python train.py --norm="rmsnorm" --norm_place="pre" --attn_scale=0.177 --bias="none" --init="uniform"
Each number is 50 + 10 x the weight over its row's rms, rounded and kept within 0 to 99. Layers, rows and columns count from 0. The size before them is the row's rms in percent of the matrix's.

# layer 7 attention query, 160x160, rms 0.0758, rows 0-54, columns 0-39
090:44 44 33 51 49 38 48 60 52 47 56 52 51 57 66 74 48 46 55 44 44 41 35 45 46 44 44 47 48 57 38 63 43 31 46 48 48 49 61 59
071:59 43 61 45 53 39 62 70 52 55 49 30 58 63 47 47 47 43 67 67 65 49 58 43 49 56 61 59 49 60 51 53 56 56 39 58 41 52 33 46
070:58 30 27 56 44 46 50 65 57 56 47 55 50 62 53 62 56 41 64 57 51 53 52 56 58 46 56 48 50 54 49 61 44 36 30 45 49 52 65 62
076:62 50 69 45 49 62 55 56 44 65 53 43 51 45 51 28 46 49 59 62 52 54 52 48 53 64 60 60 51 50 54 44 42 62 49 55 35 46 35 51
074:45 57 30 62 51 55 43 38 53 48 51 57 53 39 40 64 45 45 52 33 46 44 43 56 43 36 46 46 58 54 42 50 50 38 47 44 59 68 65 51
078:66 50 45 57 46 46 62 40 55 43 57 59 51 58 56 56 45 37 63 49 34 42 46 49 47 35 53 53 60 56 33 49 56 38 42 61 67 47 72 60
092:46 41 24 42 48 49 54 56 67 46 51 55 58 45 46 61 49 37 52 48 43 49 45 56 64 43 52 43 53 54 58 51 43 40 59 50 55 62 58 57
055:49 41 55 55 53 45 67 37 43 65 59 43 59 51 60 59 32 38 65 57 54 40 54 57 51 56 36 48 49 42 50 52 53 67 39 54 57 55 44 56
083:59 33 69 61 58 58 32 41 40 55 48 57 43 65 59 34 41 47 46 48 62 70 45 46 35 53 51 45 48 47 48 47 61 61 44 54 41 33 42 32
064:34 45 44 42 52 48 40 71 69 48 55 62 52 37 27 59 69 72 55 44 64 40 62 58 40 44 52 55 60 42 45 53 54 51 48 43 33 56 32 44
072:54 45 68 58 63 47 42 56 35 56 45 44 52 53 66 48 41 64 52 56 56 49 56 60 33 50 66 52 61 62 35 35 55 52 49 60 50 54 50 31
080:26 56 37 62 62 43 50 56 47 53 58 40 61 33 37 57 43 43 40 43 70 50 49 69 57 61 51 50 53 60 50 59 74 41 47 47 44 68 41 49
082:52 44 23 47 37 49 46 47 49 38 59 53 51 38 30 57 60 42 47 45 41 32 50 47 78 52 45 41 53 55 57 67 54 44 69 44 53 57 49 66
079:58 35 71 55 63 49 35 63 40 53 43 54 40 50 65 49 46 42 43 48 43 42 43 55 40 44 34 55 44 54 42 52 58 46 55 46 37 53 57 42
081:50 38 40 50 40 41 37 55 40 36 28 63 38 37 55 54 60 57 53 35 37 46 62 50 48 44 36 55 32 45 67 54 26 55 54 43 40 44 67 42
088:54 52 73 44 83 50 58 49 40 46 48 39 54 56 59 49 45 52 50 59 55 66 43 57 40 56 72 43 54 46 39 37 48 59 35 57 42 72 52 46
111:54 61 60 43 67 49 58 48 43 52 57 33 48 56 69 35 48 54 59 52 53 55 33 53 36 33 60 51 41 53 35 32 56 49 44 45 48 45 39 40
083:47 59 55 66 38 27 58 33 64 49 47 47 63 54 45 55 39 51 41 40 47 46 52 45 51 54 37 46 35 42 55 56 45 49 52 52 44 43 46 37
098:40 56 59 59 26 46 50 50 40 56 38 44 54 54 41 63 50 37 38 49 34 40 47 46 56 58 35 47 56 60 58 44 43 48 57 65 56 55 59 51
099:63 45 40 42 32 59 50 52 44 48 56 52 34 37 32 52 63 39 53 42 47 48 47 41 37 58 55 44 36 49 61 45 40 48 58 24 31 37 38 47
116:43 29 32 61 55 33 41 50 47 50 48 51 52 41 43 40 56 41 53 40 44 61 67 39 55 45 55 49 30 41 45 67 39 60 53 42 48 53 56 38
092:44 43 36 48 64 47 35 60 49 50 57 43 51 43 54 47 39 46 60 58 34 41 54 53 51 42 57 36 56 40 33 44 32 46 51 50 57 54 57 36
112:66 62 35 54 36 51 43 58 45 53 48 46 64 55 63 52 37 55 75 64 46 32 50 41 42 38 43 48 44 48 44 61 59 40 56 56 56 48 46 66
121:33 48 38 54 82 48 57 40 59 47 65 50 46 51 53 53 54 52 47 32 62 43 69 55 60 47 54 52 59 38 51 59 55 59 47 43 53 71 49 45
111:78 49 44 42 42 60 43 75 41 55 47 50 53 48 53 36 68 37 66 66 47 38 52 54 36 55 51 63 46 49 60 39 48 45 55 51 60 47 44 67
122:56 53 55 46 42 38 41 57 60 44 48 47 49 39 59 40 48 39 41 41 42 47 46 39 42 55 55 50 39 44 47 54 39 55 62 61 57 52 52 38
116:50 53 39 53 37 42 53 47 37 45 46 44 61 48 55 59 46 64 27 57 58 59 41 78 53 39 52 66 61 69 57 42 52 34 50 58 55 63 55 60
114:69 59 72 53 44 46 45 47 54 43 56 42 47 48 52 47 43 53 51 61 41 39 53 37 46 62 55 41 45 48 45 39 65 43 44 59 47 34 54 48
115:40 48 50 72 70 39 54 36 48 49 49 56 50 44 55 52 46 57 31 53 48 57 53 49 54 59 35 59 47 44 60 46 51 36 61 40 43 70 59 58
126:70 52 38 31 50 60 63 52 54 41 62 52 48 44 63 52 61 47 75 54 50 52 49 64 64 44 68 47 44 50 42 67 40 59 58 45 55 43 45 51
129:55 48 45 53 53 53 64 52 40 46 54 41 54 37 41 58 58 59 40 54 67 44 72 53 47 35 45 46 60 58 47 35 75 32 49 57 55 34 57 43
097:38 38 36 53 73 48 61 53 34 54 47 23 67 60 55 62 55 50 64 61 55 45 59 40 47 42 37 60 53 45 64 35 40 64 36 44 50 36 42 59
050:51 43 48 52 49 40 48 41 62 62 77 62 42 72 51 43 45 49 64 52 44 69 57 50 75 49 37 45 61 37 51 55 52 62 47 52 46 55 70 50
046:34 51 59 46 49 45 40 51 42 42 55 44 66 50 55 51 35 38 70 46 45 36 54 48 56 42 74 43 48 51 40 43 41 40 47 38 68 55 43 49
050:43 53 47 52 54 32 60 55 59 61 58 59 43 41 41 53 42 44 46 43 53 61 52 52 77 38 34 55 48 69 40 36 56 37 51 59 48 51 60 52
046:44 49 47 62 49 69 46 51 37 55 55 41 55 53 44 40 52 54 62 27 48 44 66 44 47 48 67 55 59 45 47 47 40 46 53 53 67 50 52 52
058:52 57 53 48 47 54 63 29 64 53 61 58 45 50 37 49 46 54 55 52 56 38 59 53 61 42 34 32 56 44 68 50 46 51 43 53 38 42 58 56
050:56 44 36 63 60 53 54 52 52 60 44 55 50 46 60 39 51 52 54 62 55 42 39 46 50 49 52 52 40 49 42 47 58 56 42 54 68 55 45 55
059:52 41 79 43 37 43 43 53 48 66 55 49 36 62 60 40 62 52 38 61 56 49 41 57 63 53 69 57 45 54 56 38 54 46 46 53 77 61 43 44
056:42 53 66 60 49 47 46 50 37 49 49 65 47 40 50 39 46 41 29 52 53 58 53 58 60 49 44 47 44 67 42 57 61 51 37 57 34 53 53 69
054:56 60 60 68 57 28 40 53 64 50 66 46 49 56 62 40 51 54 50 45 59 42 59 68 52 58 52 48 45 60 40 52 60 58 43 47 49 51 44 50
057:35 61 38 61 74 38 36 39 52 38 45 43 54 49 47 56 41 62 39 53 48 55 54 36 39 44 56 57 41 42 49 51 46 49 50 58 49 58 46 38
053:43 46 71 60 61 48 57 54 67 66 53 60 44 48 59 61 51 61 34 52 53 74 34 51 57 42 54 59 48 46 48 61 34 66 46 56 44 69 54 51
070:52 43 58 47 21 68 52 59 50 56 60 53 56 55 61 67 59 40 57 58 47 56 45 55 46 54 44 45 52 49 46 43 35 50 55 40 70 52 52 57
076:37 46 44 36 49 68 58 70 50 51 48 46 61 51 33 49 41 54 49 51 47 57 40 41 51 52 42 50 47 48 46 61 18 65 44 44 55 54 61 70
068:61 46 48 44 14 54 57 46 44 59 53 42 52 48 51 42 42 41 61 69 40 53 45 53 48 59 41 59 64 54 45 41 26 39 40 42 49 33 55 45
067:37 35 47 52 63 65 59 58 52 35 35 49 48 61 28 56 50 41 50 57 52 44 45 40 45 38 46 41 42 47 58 60 38 53 48 37 63 75 62 63
087:33 38 58 66 41 45 60 45 49 44 34 43 49 60 45 49 52 44 41 54 46 35 55 43 49 49 44 41 60 43 47 42 35 47 61 45 68 55 51 48
100:39 50 48 53 69 40 46 51 49 42 34 45 41 61 47 48 53 55 32 53 42 46 50 51 48 46 51 51 41 47 58 50 56 57 61 50 62 74 48 57
098:24 50 43 63 46 40 57 49 66 38 57 47 57 39 45 71 49 51 36 40 40 45 53 35 50 57 39 50 47 46 54 51 48 52 45 59 56 51 58 47
142:39 65 60 48 41 74 44 70 51 55 47 53 49 48 48 55 49 51 58 43 40 58 35 47 46 49 31 41 44 54 51 39 51 64 52 37 56 47 65 76
145:56 29 49 44 57 43 57 33 49 38 49 48 51 59 40 43 48 51 43 41 65 35 68 59 50 64 67 45 62 53 52 59 55 32 49 72 42 49 50 51
170:40 35 47 39 45 64 45 50 31 39 35 50 50 53 47 60 41 43 50 36 56 49 45 48 50 64 41 39 52 73 50 62 41 51 49 57 59 47 60 77
138:39 57 55 57 23 54 44 62 44 50 50 60 45 53 38 49 49 48 51 36 49 57 46 44 51 64 35 33 45 52 45 38 52 54 59 54 41 38 63 62
169:41 80 55 51 65 57 57 27 45 48 61 48 42 45 54 69 56 50 47 42 58 63 47 50 38 55 56 45 57 51 59 53 64 44 58 36 46 53 53 63
# layer 7 attention key, 160x160, rms 0.0742, rows 0-53, columns 0-39
090:56 62 41 56 36 62 59 44 48 47 39 58 40 46 50 42 56 44 54 58 41 66 43 46 53 34 49 36 37 47 47 66 47 68 56 68 64 47 55 43
073:48 59 43 58 44 46 51 34 59 54 43 62 45 47 61 43 57 50 43 35 50 44 51 38 54 63 38 46 35 58 49 77 31 56 42 61 61 46 49 54
078:50 62 39 57 37 52 65 45 62 42 39 65 48 29 54 45 58 56 47 41 49 48 48 55 52 44 46 43 44 54 42 69 33 68 61 72 58 52 51 62
072:39 47 55 52 71 41 56 65 59 54 53 42 55 50 56 52 39 59 59 39 51 42 48 51 55 61 45 44 62 53 49 39 46 29 35 40 44 50 46 48
075:41 47 35 49 42 50 44 50 39 40 63 54 46 43 63 54 63 45 50 47 51 62 47 66 42 44 38 50 48 66 41 71 36 82 65 69 53 60 36 57
083:43 53 54 65 47 47 66 56 60 64 44 69 54 39 50 55 57 57 48 53 43 61 47 38 60 47 34 33 37 45 38 73 24 51 53 73 59 52 50 59
095:46 52 32 56 25 48 40 41 44 32 45 68 45 46 46 57 52 56 39 54 45 67 57 42 51 45 36 45 46 50 33 56 47 62 61 61 63 58 52 75
063:49 51 61 60 58 46 60 62 66 50 55 43 39 47 35 41 56 56 48 47 56 63 59 29 60 43 47 29 48 45 48 41 53 46 53 62 51 52 55 58
098:59 49 56 43 75 53 71 49 38 58 47 27 47 58 60 37 46 54 62 60 51 22 47 61 44 58 58 64 54 50 58 45 65 48 31 45 47 39 38 41
059:56 45 58 48 69 49 44 47 38 41 49 47 54 50 49 50 42 62 48 41 41 47 47 73 58 52 48 59 38 58 48 48 64 50 41 55 47 60 47 54
084:56 47 55 34 71 59 62 49 52 45 52 17 46 57 52 48 43 41 69 58 43 47 55 57 46 48 58 55 48 50 58 46 55 46 35 47 43 50 43 41
085:43 39 47 39 50 61 47 64 50 24 42 54 47 54 42 61 61 45 56 48 46 78 51 58 49 54 53 35 50 54 42 35 25 76 61 44 64 72 53 57
080:46 51 34 63 15 46 39 55 41 28 46 73 50 42 51 53 66 55 35 26 60 70 52 41 57 53 45 48 41 54 35 53 34 51 66 49 55 45 49 51
085:56 67 60 47 89 51 69 69 46 56 48 33 48 47 55 30 32 47 59 64 50 42 41 49 55 73 68 64 49 45 48 60 63 60 51 36 44 51 32 52
078:54 63 38 52 68 58 61 40 46 61 49 24 39 51 63 37 55 51 57 58 52 29 43 58 51 41 60 61 44 50 54 58 80 56 54 52 35 49 53 52
099:56 46 60 52 77 59 59 45 60 53 41 32 40 54 55 53 50 41 68 69 48 57 60 56 36 41 63 61 65 41 38 43 61 45 24 55 57 41 47 51
094:64 65 66 34 76 66 76 44 57 69 54 22 48 68 51 45 26 45 66 65 64 52 55 59 29 43 62 44 64 44 51 57 69 55 35 52 39 45 41 51
129:53 51 30 65 29 37 46 47 45 45 49 59 47 45 37 58 46 48 34 49 57 65 63 42 71 53 39 48 48 47 47 60 43 57 62 44 51 40 63 65
096:38 37 34 42 34 40 46 55 30 40 52 79 66 34 62 42 58 54 37 37 52 45 51 48 69 54 55 42 41 59 46 46 38 38 59 51 48 60 53 47
106:51 51 48 43 55 40 50 56 40 56 38 56 53 52 62 46 47 53 35 46 55 26 33 43 46 51 57 71 47 60 68 37 51 62 56 40 40 59 46 43
110:65 48 48 72 40 57 64 63 43 45 32 41 36 47 68 58 56 38 43 67 50 60 52 51 52 55 47 51 46 32 34 61 57 60 45 42 46 55 64 64
101:52 56 52 69 61 57 55 63 65 31 60 46 41 44 45 55 46 38 59 45 54 52 54 50 51 50 52 36 44 48 46 66 39 57 53 52 53 46 64 63
122:26 48 37 29 43 46 62 53 54 40 47 67 40 44 44 42 47 47 38 58 46 48 51 44 55 49 51 62 51 42 61 32 40 45 59 42 44 70 42 47
112:60 59 60 58 68 57 52 57 58 59 62 41 51 59 54 45 48 44 68 63 51 70 58 60 46 49 50 35 61 57 31 66 57 48 38 47 45 32 47 64
119:58 60 49 40 49 50 55 51 51 62 55 52 47 78 38 46 34 50 78 40 51 61 64 43 43 53 44 40 58 39 71 55 31 40 56 62 51 51 28 57
112:53 36 39 44 41 42 30 52 58 49 53 41 55 37 53 59 61 53 39 42 62 25 56 53 41 53 54 63 28 68 51 35 50 55 44 38 46 75 44 40
116:45 48 47 44 41 63 35 46 40 58 59 36 53 45 67 54 48 58 54 45 57 55 43 46 45 22 56 37 56 56 48 51 53 51 50 40 55 53 40 36
112:41 44 46 46 52 35 48 38 47 38 57 64 66 43 50 42 52 53 24 51 45 38 42 48 55 55 50 59 40 54 57 43 38 44 62 54 39 57 46 33
118:39 46 77 66 58 29 43 56 48 43 50 40 51 37 72 55 48 51 56 60 47 54 58 46 52 45 53 46 51 69 40 57 53 40 34 43 34 38 50 57
118:66 60 55 52 40 57 69 37 67 58 61 40 38 69 29 62 44 36 66 57 37 39 47 40 31 47 41 44 64 26 57 62 52 55 54 46 58 45 50 49
122:34 38 34 49 69 47 36 44 39 40 52 40 63 38 53 50 37 57 50 57 61 57 66 62 48 37 67 47 44 49 60 33 57 49 49 64 59 69 43 45
107:55 34 61 52 51 45 45 51 48 28 47 58 64 40 29 51 34 36 54 40 71 55 71 40 58 46 38 23 64 43 33 53 30 62 55 51 35 55 39 70
054:55 36 39 70 42 52 38 33 47 45 40 32 54 44 57 40 61 40 35 38 56 52 63 59 40 61 43 51 54 57 57 76 41 33 41 53 45 51 53 61
042:34 61 50 46 53 41 48 62 69 65 51 41 44 45 64 36 55 41 38 36 51 47 51 48 37 46 50 70 32 46 70 51 53 47 51 68 35 46 46 37
057:34 51 42 64 55 58 34 41 52 55 45 33 66 43 63 54 44 53 45 35 48 35 50 55 46 68 56 60 36 45 56 69 56 55 37 39 27 52 47 54
046:65 65 62 60 59 38 61 67 62 38 49 59 55 59 65 34 50 47 40 61 41 51 40 54 48 44 48 52 51 57 39 63 45 55 45 40 58 52 50 54
057:54 50 43 65 66 39 46 66 25 46 46 43 47 47 53 44 40 46 45 42 51 56 37 63 51 70 34 54 43 56 47 52 56 56 51 66 44 49 45 45
044:65 71 49 47 47 44 60 43 52 42 43 43 49 50 46 38 40 44 44 58 55 37 60 53 49 56 60 49 55 48 41 53 31 67 51 49 59 36 52 47
049:54 38 71 50 51 38 26 53 42 39 50 42 48 49 45 69 44 60 61 39 39 52 41 48 53 40 39 36 47 45 47 51 45 38 53 61 56 56 65 46
062:58 49 42 50 73 44 43 47 34 55 55 38 41 35 44 45 49 55 54 39 41 57 41 45 38 55 44 56 41 52 41 43 41 53 49 67 38 52 50 45
061:58 46 44 29 49 59 56 54 40 60 66 56 54 30 54 38 45 49 55 61 48 40 40 57 51 59 61 55 47 53 46 46 45 54 63 38 48 42 44 49
062:60 48 34 38 51 42 60 46 68 53 55 64 38 63 47 51 67 39 60 53 49 51 61 55 65 51 72 65 66 45 53 49 48 51 60 43 48 51 44 50
063:53 64 72 49 64 54 55 53 45 48 34 42 43 55 50 56 46 50 56 57 52 36 49 55 44 42 51 69 50 58 67 48 56 47 37 60 38 50 46 61
067:53 47 60 70 22 71 41 41 59 65 62 42 54 70 43 54 54 42 64 70 61 65 57 55 51 38 43 46 64 58 65 63 72 38 41 49 48 45 55 46
071:41 55 78 80 51 50 42 53 49 48 51 42 50 53 46 60 57 48 55 58 53 70 49 39 36 39 42 46 47 57 64 47 57 38 42 65 36 42 55 64
085:52 61 48 52 31 63 37 54 65 63 58 37 63 55 28 47 35 49 73 55 62 43 52 57 43 53 58 36 51 49 53 46 46 52 55 49 46 31 38 45
071:45 55 51 56 67 40 51 51 35 66 45 55 44 57 33 47 51 52 52 54 49 57 57 48 44 32 29 56 43 42 55 54 54 38 30 61 46 55 31 50
094:43 50 49 67 29 51 46 52 34 37 59 48 57 44 44 56 54 52 57 47 49 62 44 34 61 51 31 35 44 46 50 65 46 53 64 49 40 40 62 62
081:45 57 61 56 73 56 50 45 44 63 41 63 52 59 49 35 49 52 51 60 41 62 43 47 43 39 39 57 50 41 65 47 58 49 39 53 43 66 33 46
121:37 64 67 63 44 33 41 54 33 45 47 52 57 49 41 50 45 52 58 50 51 61 47 28 52 40 24 35 49 54 56 63 63 42 58 57 31 41 56 58
156:29 54 43 70 38 55 32 45 43 55 41 47 63 43 44 40 44 65 58 44 53 61 43 38 53 42 37 38 57 41 41 69 51 70 51 48 46 51 47 32
086:36 61 47 34 59 48 48 59 24 64 41 40 83 35 21 40 26 66 43 51 47 55 49 53 60 51 54 61 56 45 50 51 58 41 47 46 43 55 34 51
135:64 49 26 42 43 44 63 50 17 51 58 50 54 44 48 57 64 55 37 46 47 46 57 51 65 38 44 55 50 42 45 50 57 26 31 43 50 52 45 53
159:46 57 41 35 36 55 46 50 24 72 48 38 68 41 32 48 45 68 33 65 37 67 44 34 62 54 48 61 47 42 49 54 55 45 43 55 53 55 30 49
# layer 7 attention value, 160x160, rms 0.0667, rows 0-31, columns 0-39
090:34 40 45 46 45 53 64 74 38 42 58 38 42 63 43 76 54 53 57 64 55 63 57 49 35 62 47 43 45 35 39 42 61 44 66 52 64 40 49 42
089:46 54 58 30 42 55 71 54 48 64 30 48 47 35 67 45 64 46 61 36 51 60 51 61 43 53 53 65 52 44 54 44 58 53 62 66 48 45 69 64
087:50 55 59 56 39 42 56 73 47 38 62 47 44 53 50 63 34 56 58 52 60 36 64 44 54 39 55 62 52 60 38 61 64 53 49 55 50 56 67 52
091:38 55 47 58 60 42 34 52 62 48 50 45 50 39 56 84 39 55 37 61 44 44 57 63 53 57 57 36 41 33 44 46 41 42 43 50 62 58 44 39
079:37 56 61 46 48 48 46 49 47 53 59 58 26 46 38 60 64 54 47 60 42 49 50 58 25 45 48 54 63 53 49 46 56 55 38 50 46 46 45 35
093:68 51 38 39 42 49 47 52 53 51 60 58 62 55 46 46 55 39 55 36 60 41 39 38 42 50 47 36 65 30 34 49 45 50 38 39 38 41 68 34
094:40 60 39 54 53 47 40 56 61 40 37 44 35 72 57 46 56 60 40 36 49 52 37 54 63 60 58 44 56 47 53 40 43 38 61 22 49 45 38 49
090:33 51 57 32 47 40 39 46 47 40 64 53 64 41 50 37 41 31 51 49 42 49 51 58 32 47 49 51 51 39 56 54 47 42 36 65 61 64 60 61
096:50 35 61 55 53 62 64 55 49 55 55 52 49 36 35 59 46 44 58 58 77 51 49 46 36 35 36 54 53 38 68 52 52 64 44 65 44 45 58 38
094:58 60 57 42 45 50 44 47 47 46 46 54 48 54 57 62 49 33 49 52 48 39 54 53 39 49 48 57 52 43 34 39 45 49 28 41 59 61 47 45
082:47 63 43 46 48 47 34 70 52 53 55 47 45 44 61 65 43 49 68 49 49 60 45 41 32 70 39 45 45 36 44 47 53 46 33 48 27 34 57 52
085:52 49 57 43 51 53 60 45 58 56 45 50 63 62 52 58 68 47 50 49 73 50 38 50 47 39 45 44 60 48 42 58 39 54 36 50 53 44 54 42
101:57 64 51 45 46 74 66 69 51 55 54 40 58 63 64 33 37 43 48 49 46 69 45 53 32 51 54 67 48 45 51 50 52 30 69 55 48 40 46 67
103:33 42 54 42 50 67 48 48 54 45 59 33 39 45 43 46 74 65 60 44 54 53 50 26 66 47 45 38 44 59 54 47 69 25 44 42 63 37 50 59
096:64 54 43 50 40 44 47 60 44 60 56 48 56 48 38 58 58 55 68 42 47 48 41 49 42 40 41 46 55 48 54 37 39 52 56 62 54 30 57 33
089:62 53 52 47 40 42 35 32 58 51 45 36 54 60 35 63 48 44 48 63 76 61 45 32 66 62 43 32 57 48 44 46 36 71 46 32 56 56 40 58
097:55 43 52 63 47 68 49 53 49 54 26 33 49 44 61 43 49 54 62 45 65 41 44 39 70 57 28 51 52 59 69 49 44 39 64 38 41 46 45 31
089:62 39 45 44 43 56 52 36 49 48 31 65 56 58 55 43 55 41 59 45 47 60 64 36 38 53 37 54 62 48 50 37 40 40 55 37 61 58 54 35
094:39 50 51 59 47 52 38 37 59 49 67 54 37 50 52 50 58 49 42 41 56 22 62 30 61 54 49 69 35 49 42 57 56 41 34 44 51 67 41 54
094:59 57 68 37 49 44 54 61 51 39 36 31 58 51 49 63 62 48 54 53 67 34 57 38 54 42 63 53 40 50 56 56 62 63 43 53 54 56 47 61
082:49 47 49 42 59 68 57 37 61 34 59 44 53 43 56 41 58 54 41 33 59 45 55 64 71 62 60 42 64 59 42 31 35 47 34 48 46 45 36 51
097:46 32 39 69 42 51 49 42 43 62 54 34 54 35 47 48 47 57 50 63 61 51 70 39 48 47 61 59 52 38 50 56 72 49 61 40 58 58 57 53
098:50 59 45 48 46 45 61 40 46 33 79 61 55 54 44 50 47 55 50 41 51 43 49 48 48 59 37 61 46 59 43 55 56 39 29 57 47 44 50 55
089:43 46 57 50 57 63 34 38 32 58 53 68 39 30 45 50 48 61 60 46 66 45 49 54 63 55 52 36 54 44 65 51 49 47 47 67 46 41 43 45
096:43 17 48 60 56 44 55 48 50 54 37 83 54 42 62 49 60 60 62 52 51 45 43 56 55 39 51 38 60 49 55 41 38 61 52 35 43 63 45 57
094:52 46 42 54 59 42 51 46 52 50 63 26 42 45 39 58 40 73 51 66 43 40 51 54 47 57 45 57 33 42 44 61 47 52 50 42 42 50 50 64
095:57 43 68 50 50 66 47 47 54 62 46 37 59 49 49 48 47 42 37 52 59 49 28 54 55 30 42 60 61 66 51 53 39 53 50 52 63 57 33 42
088:50 51 66 46 58 61 55 40 53 47 61 38 66 52 42 74 65 55 56 52 68 47 49 42 61 57 42 32 42 55 39 56 44 62 32 55 44 48 47 35
095:38 48 44 52 43 49 65 43 44 30 57 36 60 45 62 49 44 42 51 61 64 54 39 41 60 49 57 48 65 63 63 42 41 44 48 36 48 53 44 56
094:56 48 48 60 57 46 41 43 58 47 46 41 62 62 51 43 40 51 37 45 59 43 37 31 46 53 38 55 48 46 62 54 56 48 48 44 29 60 48 63
088:61 35 72 58 47 69 38 65 62 34 33 56 61 35 48 54 46 57 39 38 54 52 40 54 50 43 48 61 63 40 63 52 37 47 61 63 74 36 45 28
099:59 58 43 38 52 51 50 44 47 34 52 46 37 51 55 62 41 53 50 49 44 38 65 49 45 59 48 47 43 29 40 44 65 66 34 23 32 55 53 39
# layer 7 attention output (transposed), 160x160, rms 0.0487, rows 0-31, columns 0-39
089:35 37 63 45 27 48 55 59 37 36 49 34 45 62 38 45 42 46 44 58 45 41 49 39 42 69 61 55 59 51 67 52 57 55 62 51 38 45 33 52
092:62 48 61 53 59 60 84 66 67 43 43 36 69 58 62 45 60 50 58 58 64 55 44 60 55 39 46 68 48 62 46 49 46 41 66 46 74 47 73 51
087:45 56 62 56 42 64 52 55 43 59 59 46 52 37 65 30 34 49 60 56 49 38 57 33 51 52 41 43 63 41 41 34 49 43 24 38 42 51 54 45
093:42 58 48 53 74 64 35 44 46 46 24 36 58 47 39 68 47 51 50 36 48 55 70 84 44 57 62 41 54 46 52 45 46 55 49 37 30 45 49 50
083:45 42 75 67 60 55 49 35 42 54 42 46 50 59 42 52 44 57 66 45 45 41 37 55 41 62 31 59 65 38 67 43 48 46 48 63 48 58 37 39
092:50 46 45 61 26 53 42 59 45 54 50 55 60 59 50 44 42 53 40 45 72 52 55 44 46 50 33 45 43 40 44 53 59 41 35 57 49 51 62 46
095:48 56 30 57 53 40 59 42 38 39 46 38 45 69 56 68 53 59 56 47 67 48 45 38 58 62 54 58 48 51 44 63 55 49 52 43 63 58 33 47
092:46 35 32 39 51 46 38 40 44 60 50 65 61 40 46 38 63 59 58 41 43 46 73 49 52 57 45 48 48 46 59 50 41 53 40 56 64 63 57 31
096:58 47 53 62 35 49 29 50 35 59 52 56 49 46 63 33 44 48 48 50 49 38 56 57 50 42 38 40 39 35 44 44 36 56 37 68 34 50 75 51
094:52 42 44 52 52 63 45 43 65 42 56 52 61 58 53 58 52 31 50 33 58 45 45 34 44 35 47 55 33 42 47 46 56 61 50 52 48 68 53 33
080:42 51 53 55 44 48 53 33 48 52 41 33 68 56 30 51 45 44 59 29 50 46 56 36 52 70 58 55 56 47 46 56 52 49 54 46 54 51 40 46
084:36 42 49 64 69 64 42 46 64 52 58 42 56 54 59 37 55 39 45 52 84 57 38 63 39 47 63 55 25 39 47 70 51 38 39 50 62 58 72 55
104:56 46 60 50 46 51 65 57 33 57 40 31 44 59 52 54 37 49 41 45 46 63 35 56 37 45 59 69 48 46 45 48 56 49 46 45 58 42 63 59
099:51 66 64 37 42 40 41 59 48 48 49 55 58 37 50 66 45 60 41 56 50 52 41 40 55 45 53 39 46 45 47 47 43 36 38 44 61 41 44 55
095:39 43 56 54 35 61 44 51 60 58 41 44 66 55 38 36 29 34 50 62 47 67 53 30 49 47 41 49 55 65 45 34 48 51 77 53 51 35 66 53
092:48 49 37 56 48 37 26 42 53 53 47 44 46 50 43 41 46 57 40 52 56 63 49 21 50 56 68 54 38 64 26 42 59 50 48 42 59 66 40 46
092:41 47 49 50 32 51 58 48 50 50 34 44 52 56 50 55 46 56 66 41 62 41 51 20 71 54 39 59 46 41 55 55 17 48 67 52 46 72 50 56
096:48 51 30 44 29 63 43 43 44 39 42 63 44 69 62 55 60 59 46 47 58 54 53 34 58 42 39 64 39 62 56 49 47 49 50 41 59 75 65 41
087:39 57 59 29 54 46 42 44 68 52 57 70 52 45 53 52 51 54 50 31 56 42 52 46 65 51 40 60 66 44 44 50 63 51 62 48 47 43 43 38
099:65 56 49 59 53 39 48 67 61 56 66 49 53 28 57 51 50 39 45 49 60 52 46 46 46 45 60 44 51 46 44 70 48 42 44 50 55 37 45 46
083:56 37 56 46 84 48 38 48 71 34 58 55 59 50 43 68 47 45 31 56 59 59 45 53 49 51 50 57 58 50 53 31 50 53 60 53 46 39 35 75
093:58 73 56 43 51 54 36 56 45 52 39 34 43 53 43 39 37 65 45 82 54 48 56 39 68 45 55 55 42 57 52 37 69 42 31 38 42 53 52 46
101:65 51 53 43 61 54 49 38 57 44 70 63 43 44 29 49 50 52 51 57 43 38 48 45 62 50 25 69 61 52 51 40 63 51 44 44 42 35 37 50
091:41 58 62 60 47 46 25 57 48 67 51 54 58 45 54 48 48 54 51 39 38 51 57 61 55 58 63 31 42 48 47 52 66 47 42 48 38 37 41 57
096:52 44 48 59 75 66 48 39 53 49 52 51 54 47 63 30 54 71 59 49 54 50 52 61 49 43 43 40 32 46 53 56 25 51 39 54 55 64 65 60
095:50 65 36 46 52 62 50 63 46 58 47 34 37 49 43 35 39 62 59 57 53 33 48 53 42 61 69 51 59 50 37 62 55 35 38 46 33 58 61 55
097:55 40 42 47 40 35 40 54 55 56 42 44 55 49 72 60 39 41 30 56 41 55 41 58 39 45 62 39 45 32 54 47 45 63 54 47 46 57 38 58
096:41 46 73 54 66 52 29 62 64 49 63 55 60 29 42 48 49 33 34 48 64 47 37 44 54 55 50 53 41 38 54 54 49 37 52 65 39 42 35 48
097:51 47 37 48 53 33 52 39 50 57 53 44 43 40 58 47 50 49 56 48 51 47 55 29 55 58 55 59 47 57 58 50 39 56 36 38 69 68 36 43
097:51 54 53 35 71 60 50 40 44 57 44 41 34 43 36 55 49 45 47 38 78 42 51 43 54 46 53 55 52 50 49 51 43 55 20 52 45 72 60 47
088:58 39 30 63 35 53 48 45 37 47 47 53 61 53 59 57 49 38 44 43 51 54 56 54 63 36 38 64 48 38 65 44 53 43 61 51 55 42 41 39
101:53 58 49 46 27 51 43 51 36 36 46 53 38 50 58 57 42 55 61 51 58 38 52 55 51 62 49 58 50 58 37 54 58 46 38 49 33 79 60 57